{"n_layer": 13, "d_model": 128, "n_head": 2, "n_kv_head": 2, "head_dim": 64, "d_mlp": 512, "vocab_size": 6739, "activation": "gelu", "norm": "layernorm", "norm_place": "pre", "norm_eps": 1e-06, "positions": "rope", "rope_base": 10000.0, "rope_fraction": 0.25, "qk_norm": false, "attn_scale": 0.125, "bias": "qkv", "tie_embeddings": false, "parallel_block": true, "init": "normal", "init_std_qkv": 0.0396, "init_std_o": 0.00776, "init_std_up": 0.0396, "init_std_down": 0.00388, "init_out_by_depth": true, "optimizer": "soap_variant", "lr": 0.00811, "lr_mult_up": 0.647, "beta1": 0.95, "beta2": 0.95, "lr_head": 0.00852, "grad_clip": 2.0, "warmup_steps": 200, "schedule": "wsd", "decay_fraction": 0.875, "decay_shape": "sqrt", "final_lr_fraction": 0.05, "batch_tokens": 32768, "seq_len": 256, "doc_mask": true, "train_tokens": 114700000, "steps": 3501, "dataset": "wikipedia_en"}
Each number is 500 + 50 x the weight over its row's rms, rounded and kept within 0 to 999. Layers, rows and columns count from 0. Numbers have three digits each. The size before them is the row's rms in percent of the matrix's.

# k: layer 5 attention key, 128x128, rms 0.167, rows 64-83, columns 0-63
# q: layer 5 attention query, 128x128, rms 0.147, rows 65-84, columns 0-63
k64 037:491402570521500569529540547510475461535624445525518562518541674520479492520497478495588490501409501598468587454458491546481473536574460434488566516518503507620380546514503522485488541474392555
q65 045:508568517470431473451539446527513533483432539472505527412477430410463402529579610517480505535525561462477465535471491601499471477426532468523409474508563519500607453539531561502434487571498559
k65 048:563619482492527427471472494477473569552482448470460443519429384519488477578540467482437566432490458517506447482598539436635566558484552482592436463528543483428528549510417521507552445453462483
q66 052:509458494512529514586419568511431605450467515535391489520481649530490482470582545465445417489526476548524476519453502560538403581573499606396556402536475491558415526473441456501538476439506495
k66 043:505494491513446489510539487504472495497473537565570474442605535487495470488424459513576429497559540586436535464521415516371455356521456468507440516513494535579472478540514519467485553522525472
q67 049:560533564498481513501442536500375568437458528509467530389395552515455480524588502488466454459510473457577493439419472547470529567397464495453546418459453509534465514537449584521472428507418533
k67 055:517423652539530484541507528512446608530420523551500526460487447438530511531520547511522551468492495527488456464463423451523486522465487517535421456506559514624608503511477387487461505415569507
q68 093:462434451531405526563482435460528402479546485469490408505608524472536536468498428513512466518490528497417531538453492400520487529523508488512439527432469579513441410507507491468539572503585515
k68 097:464551444508506479456538499451452532518446531498515516483350498530443405523518492527490475515495486479532493549562592501563581566480468507476476530536468395516425499529498595538591475493385558
q69 110:451388519500474440559453436475463468494468517488505545479471434478518501535513493560534532510620411424471498481421421516443472475477448490439575457491579537507474404436486508489473579529556432
k69 107:475394490491552595551487506514512554465455519444464531536551452516510550400504459488497454521555592520612460435540461484489462457502392457465502485494577561522451451519516552496422506420497393
q70 110:494454436506483478543573434514537501555497486522575467497464378549603577524431520459490612424503556566484541458446466504452523447593458481607510471498447544498378432495509611529550429459483534
k70 125:539530403513373449517628456568551540517438532509424479500516481595479576472538415466419561442487438455572501525502477461518492463576491446425500454453515537483560433507401538527580516545542436
q71 108:475460509471497479460445525537534445507435439425543526572538463499471479491486405519518537513500441514463500618508429499522452432562527609475451546606545527592509586586523456405595529513553403
k71 122:448500540550437536452548436494465626429582447483497577485519457521557490430529437464475529540404454484460494518586474546454495505507480543657537597573472472498502549485491479610545627544495466
q72 036:492559502512465440450595434531537575565484509502566535559478385575510497548510524552501463488420487454522526557450494458488556506414568501479517557482538483419421483498450583530474505537465594
k72 029:476488487557518497451521552446394523471543417605482470567483520528511454436525494434471480509563491502528447508545593565496501467532483439478459483444466504565570492506544423517549511491602420
q73 045:504373417544493544487527539488497451514586414497509555610551514547482532478419515427527477491521528550457537522390520480397350518544472549499531441523459452570495462460484453546564527417481467
k73 039:479513536505535602532559589562421504499462542488483504501477490487525494520555483493544531439464461504441479460524434504534590451541527520512551489516476603562477562510576563480483487569522519
q74 061:516588526432586517393453538441502503516437500444514499549451425454442499578512454557462590444480553433543481466484474550593483439409515462485518503558473515461482553458502523547499481547470545
k74 048:580534479550442512563475546492447541441476488516460562458464466507535411474537496504508512484532526538549396521505475531493485565419511535587434426455531572526559498573424497436535531465492431
q75 080:553599538476590538429466557501462586499439490545535545512434490508466498504514542503479563495534521505595492439587468628516501476418510528493553494539528503479497586486506519520503442539434511
k75 049:541445469486426554596481496556519431456521527459498449495660549483470491522513415434486447477481514504413529465408430499468519487483618457551555435448503601463519502496532436428471551459568409
q76 064:522525582551599525493465537492486555489499469535421533464473478537542577530498574499451542425454456484573533428471520576464502442407474517506508416470469549555427563521494534535527439484488575
k76 066:457453653577504510543509561461482656511463480553526520469464521459530504494543583498487518473512520485518438506440437414497435548465448540516419453500494527579567510514480476465515458452532518
q77 109:534550401458449507430437600492526528508503539522467391531478517368422466539572487432558542432552439526555473544517427382478506516439521521531475451512551533559483394430473444519518401590518482
k77 122:534534483502471447544495508514453528514514498499515527495507414500491442511440418517585567517500480501447473539507497511472492457452489497445552465564507559483450489473479620471608494526528495
q78 111:530485518489544531522570457517502485547506468551546506556461510457473428476543519465490489519453566499434536469469494447515525505474532467471332572541446595578512466465457481510505564518409415
k78 130:551507430532494539502499506530499536564622522510479485463510461506524484482480587569493543484539509450446482398424529394515447515484496531477431500547527443574519490462418422529428525513418538
q79 111:486484543486485446449460519519456515487512576490404536505382575472512551473400494520510537523462532445482510563533570477504404403426536448488424424529536485460474570463507457532444501526512550
k79 122:488520494595527545446442612596434451504478455447437460517539604520387551453413527480574500513570520479568512474498517581486404486537560472492504434577488374560555437428478545520552528480492553
q80 115:501527568439525402557418517430531476536520498537513544492449548455475498524512590507515429517424547569549600514565434487475510542497509512486540512623463527457558435518457394470509545427465499
k80 116:469519615374565430575518493490522442545484367569454512511415527529475499470456538563600488452445445521442520523489396530493435478425479478487516513529564480538504499553426538531453463486548508
q81 120:468564479539544556405492535451519570471528417483451494448464488477537467582575465534530540527496532527480574602514560507560505494473499576567493549476584475505480494550513465513525418518527511
k81 124:457435496464578396449569503414496549507472521522542519480541475409496534503562492379482534534485543485594660483495588519546576379423499472580461497481541465461471453474523431506446527447622511
q82 120:455546529539489467550522559396476464582494513488506508592519476469470531486502438431495523503498492418465503440563514567472428580523442468497475447513481446447467503499558451615548468496461398
k82 119:551500532487554377517467610548502466548520486405538505529521463520526544527443533435546504453528495444520470571585536538534450564486521462457517462502434520494430620564517461493547494495469403
q83 108:525576587460361595458535442535525479468518471601466452445460521552513529439467540450517573474513472450588461439457529476546466462585431563532418562526442508492474515603545502481545538557467521
k83 113:505505512536451479510549485436480496450554480458513523482450466582469395464487452533529578498544427501449514548515605556559505468467436436538458512490568507516529478468580416479486585486578430
q84 119:548493501551471575539485491514463527446478478581549532482462522532417503440507415502483431458498496532509572511440482441467485456432442508563519515487528469427529471417514515574552517472511509